Weights of a small transformer language model.
Size: 10 layers, width 384, 3 heads of 128, MLP 1024 squared ReGLU, 66.8M parameters.
Architecture: RMSNorm before each block, no biases in attention or MLP, untied embeddings, some layers without positions, local attention windows, value embeddings, learned residual scales, capped logits.
Each number is 500 + 50 x the weight over its row's rms, rounded and kept within 0 to 999. Layers, rows and columns count from 0. Numbers have three digits each. The size before them is the row's rms in percent of the matrix's.

# layer 4 MLP up, 1024x384, rms 0.0893, rows 49-63, columns 256-319
105:512503513497563400365533532476530491442486426485530477476513482440469530583520605516548531488662458477490482544483554538524490551459519532459456543504547496512565549508571480459527520399559517
089:478543433532508517528463527460478548410567471470535524477435510546477472494474531579469519451475541451461412529424430499453519515497549501491468415470434493473457445484510486461513549521450486
102:533507519463546525521546527473495516409462453503524511525473423448483567454561446492455464457495543481465456480546509442587525480523522469496570512564514479486616573473570500513556490480383435
094:452510475551458538569503462525465561502493483464451515492573547454498464484408452631536407473471434498496476599402555536460611404473490517506448476623475485549476471515420566541526577591550509
095:628547524479567541519430552470509537578534544510544465620458588423529538499469427533520520550497468474540535552619537424497498551529486428455521461557421424434452426527571496509501514504446545
098:554392499641484486514428481471533533533506498478451454425475544476480544453377591507442480529429610506429553542525510467389409486560537501409458498458485446494469476446419576468486483583526563
097:431468517427494455524467583549453528505465381482481469577516531458434440490423396516458504490521513484471487474506439539465484550446509557476463519545528553604502489486500493421531581541552439
096:541567454477584493559532614466477469461501569435484502536424349529449431457477505500485550544464571447533481505447413429475467465538536579491511507541431544570466444498505491526505532507583485
097:527513509527474535498519564468485562497494498541462559441450551427505516461462494502533447457513540487470496486565550530537504670562495507590458494495430492556469466433559484434575506459422499
106:573500381384487463534479561505512410577422529515526466557544504513540439458490493537551466497446519465384528513504502496384480535489558403484491416581396504497410397495479503488529572520437560
094:508522558512482431487412543435475465436517352561484414505500513505500468537527486534544462419438476472568533492478535445464675466528519475482543551583538504515610463519484419507507553522503507
105:510415521541543469455566556576526489534505428475516572552521522468519454450466462543510549637489559544491510509476434508496532410487569469533635521542539508520459583529526414575588444498535481
099:490544518433560506583494550502527477415511448532510527493446557394588532468616565486478450498507467493572558565450573521415538572508549488486483521456453413559504517472415471524458533520519587
101:529577522547546566444469439539530445497557497398503491457523435508487423504460485488462503452481424529480578437543486484559492605549451464491464443444474484544512424520519471471517558590535476
102:495605515460483624487477455458514469531530467597494524495532524582559528469448464500543532409530546453552486584420526415431559558523377493493561495479530528584560536496401472499470440596506446
# layer 4 MLP down (transposed), 1024x384, rms 0.0979, rows 49-62, columns 256-319
107:515527510433511498486426492560475514490507485608596536412490542562398602475535464476518494459480457543398607584458564476483503496478554507535469491522451484504528610447521532540465520589530477
091:573554501503503432452423440557549534480579417531404436531545538443467527565492439452598563508511471450487491536640417448541446476480415426462456607476530578535516528463565526501496520433545461
100:516519468429469468515477491543524513409605548433482511486650512466449577568577445483452460458511495528458455537457379466498624452544409492518521579555477525559576555501437528597550529461508498
094:472520623477338553565530378402532535512569469522398520491504512526534505514593472527540555497535479527452564574447561588512369481503521435556565489554490478498470418376562420522457478489509462
103:567551504488553533467389511457542420473477456504426532530485617581503441527560565509489466481479422529498475464429420550527477455496469565439496495485432543416574430573655406442479383529550529
101:433417453590514537476398465508430484502549421506430538438462519566539506561498574567473472463423575566495586571500493399482443519531475444471493496487561568611433504451492496494523472520477453
104:395536514480554484499528463429464530442496461504604483539474547545513514543429528477408459509398576530470470449570465473449597539539431534373485577537465513461491478532492417438582475512506567
089:499456495515464478488547531502512434444547490543603525451534583528551600486558521553381439621481437474498483519528458480503509494494505572564497441410519423426511535505414486510456555430466583
098:439461541517541501468541395462511481491535521569479564474478510479534566567434511439506482467514498480440546504522549386422506623556474509621461549501465559524448548503519490535566502477449494
107:466527474566510502590456497493495464492609463522546556516462498470521479562546436505579536552509528380472412557502396564486460451446518458511528594437605516539497508428531443446418545547474527
097:437534528487499522461426514453486528437532501566508466504485521488492430441402502439487484555467511534457517479589427553465563560398391514519482530483503590515568513423582510513450482460481486
103:496491403488539471438470483495469489457465514579540459568457468472529489394495441533464494484448581489601503489468544422456480453485501511522476473528558483495576486563539534487442583452443538
099:592484509469485536601526411541567487438491502535558469452448518567566445402490531492527479466354445581539496489595514442436419500536595571460474507584504472445499508482456518468504396541486579
104:452477520441448486523499488616556503450479475465488520412446481539453497577474502509449551499471503554409546500533516484558460478559499499514636515567459470503592537503570447500568462480587546
# layer 4 MLP gate, 1024x384, rms 0.0918, rows 50-63, columns 256-319
096:446594517457492468462502464500568464483513465560546449429540498504476546583484416493508533500418501467582362520381529462518614547450494577555513501435514513455448477495469551382487559442533522
099:519457597608472499533519433487480443600473473552518554505445591549534478438523496494506581500544505465605488460566516496474547517524565523624517477439478517557594442529517525521493488528505545
090:510558505530458594531496519547477501442427536506405520540539515492502402495510510521496490412445436616459465577432541494439500391463527538524514494572480514647498449502432550490604456543536465
097:506462524496560533579517531521474446460532487468416528615454550497508547455397454515423504547486553536395519513526529530542532446514480497496568517452501578529509530521426487531484472486535465
101:478477508509488424436439542468557598531553469458391501505487464388515483461515525427474600517469522503501490578553597476442447585448492460448494488560535508438479459469469463547493495558574511
099:413552516442480527501656479481521529525562507481530512489548575519528529457502555529451465422488449376489525450559396407557530408446488539486528395515576403477456452546497430585466528511484557
089:432407415515482549498482417536586505531505396601561493426547559486557506550505496469518452454493470464471549521544542571547591487606555521477525586472465484530475585539617438534510492441500518
096:538523555511445463495618448463493543488558469510482486446573486570510479510497491537454525540458420457466506487537515557550485394542529592518553553520468581506548504506467547473576457546530530
105:579481515484520490513497453526613519606464456500453478568550436507551402428541580566490403558541549604487471380501543484446504505472486393513464519498464550571497484469464459544498482459491528
090:422465452448500470538476492509517459458598515454410595439491511461565494529518562516424496499494481462472500573525510594453527462535494481530435535522418529556504514547540469555492500521515475
099:546627493448455514412562470348452401420471439428526451469511575540555539571413466564506602487455493558542514517471447497593506517478413441406420456397445410499464480482566558415415567571466565
096:504397490518540476438474540480531491565479538416580542416473405448486495528401476554430482559480494500432474575481514444459459474425415462507517577469529517420501599461460567478483558412516534
102:536483487444487493473419568502530522440556522465489498479498452513454474527520478530455483412436520478416561393529529549461507592526470469551534511487534558491444458519510544448507498540526417
099:526505598456522482456514431536491508499549543478463420587512549495495502471599560579510495411528589579487484533444494422436463484528432432500569498501555520470516386475429511454477411525434534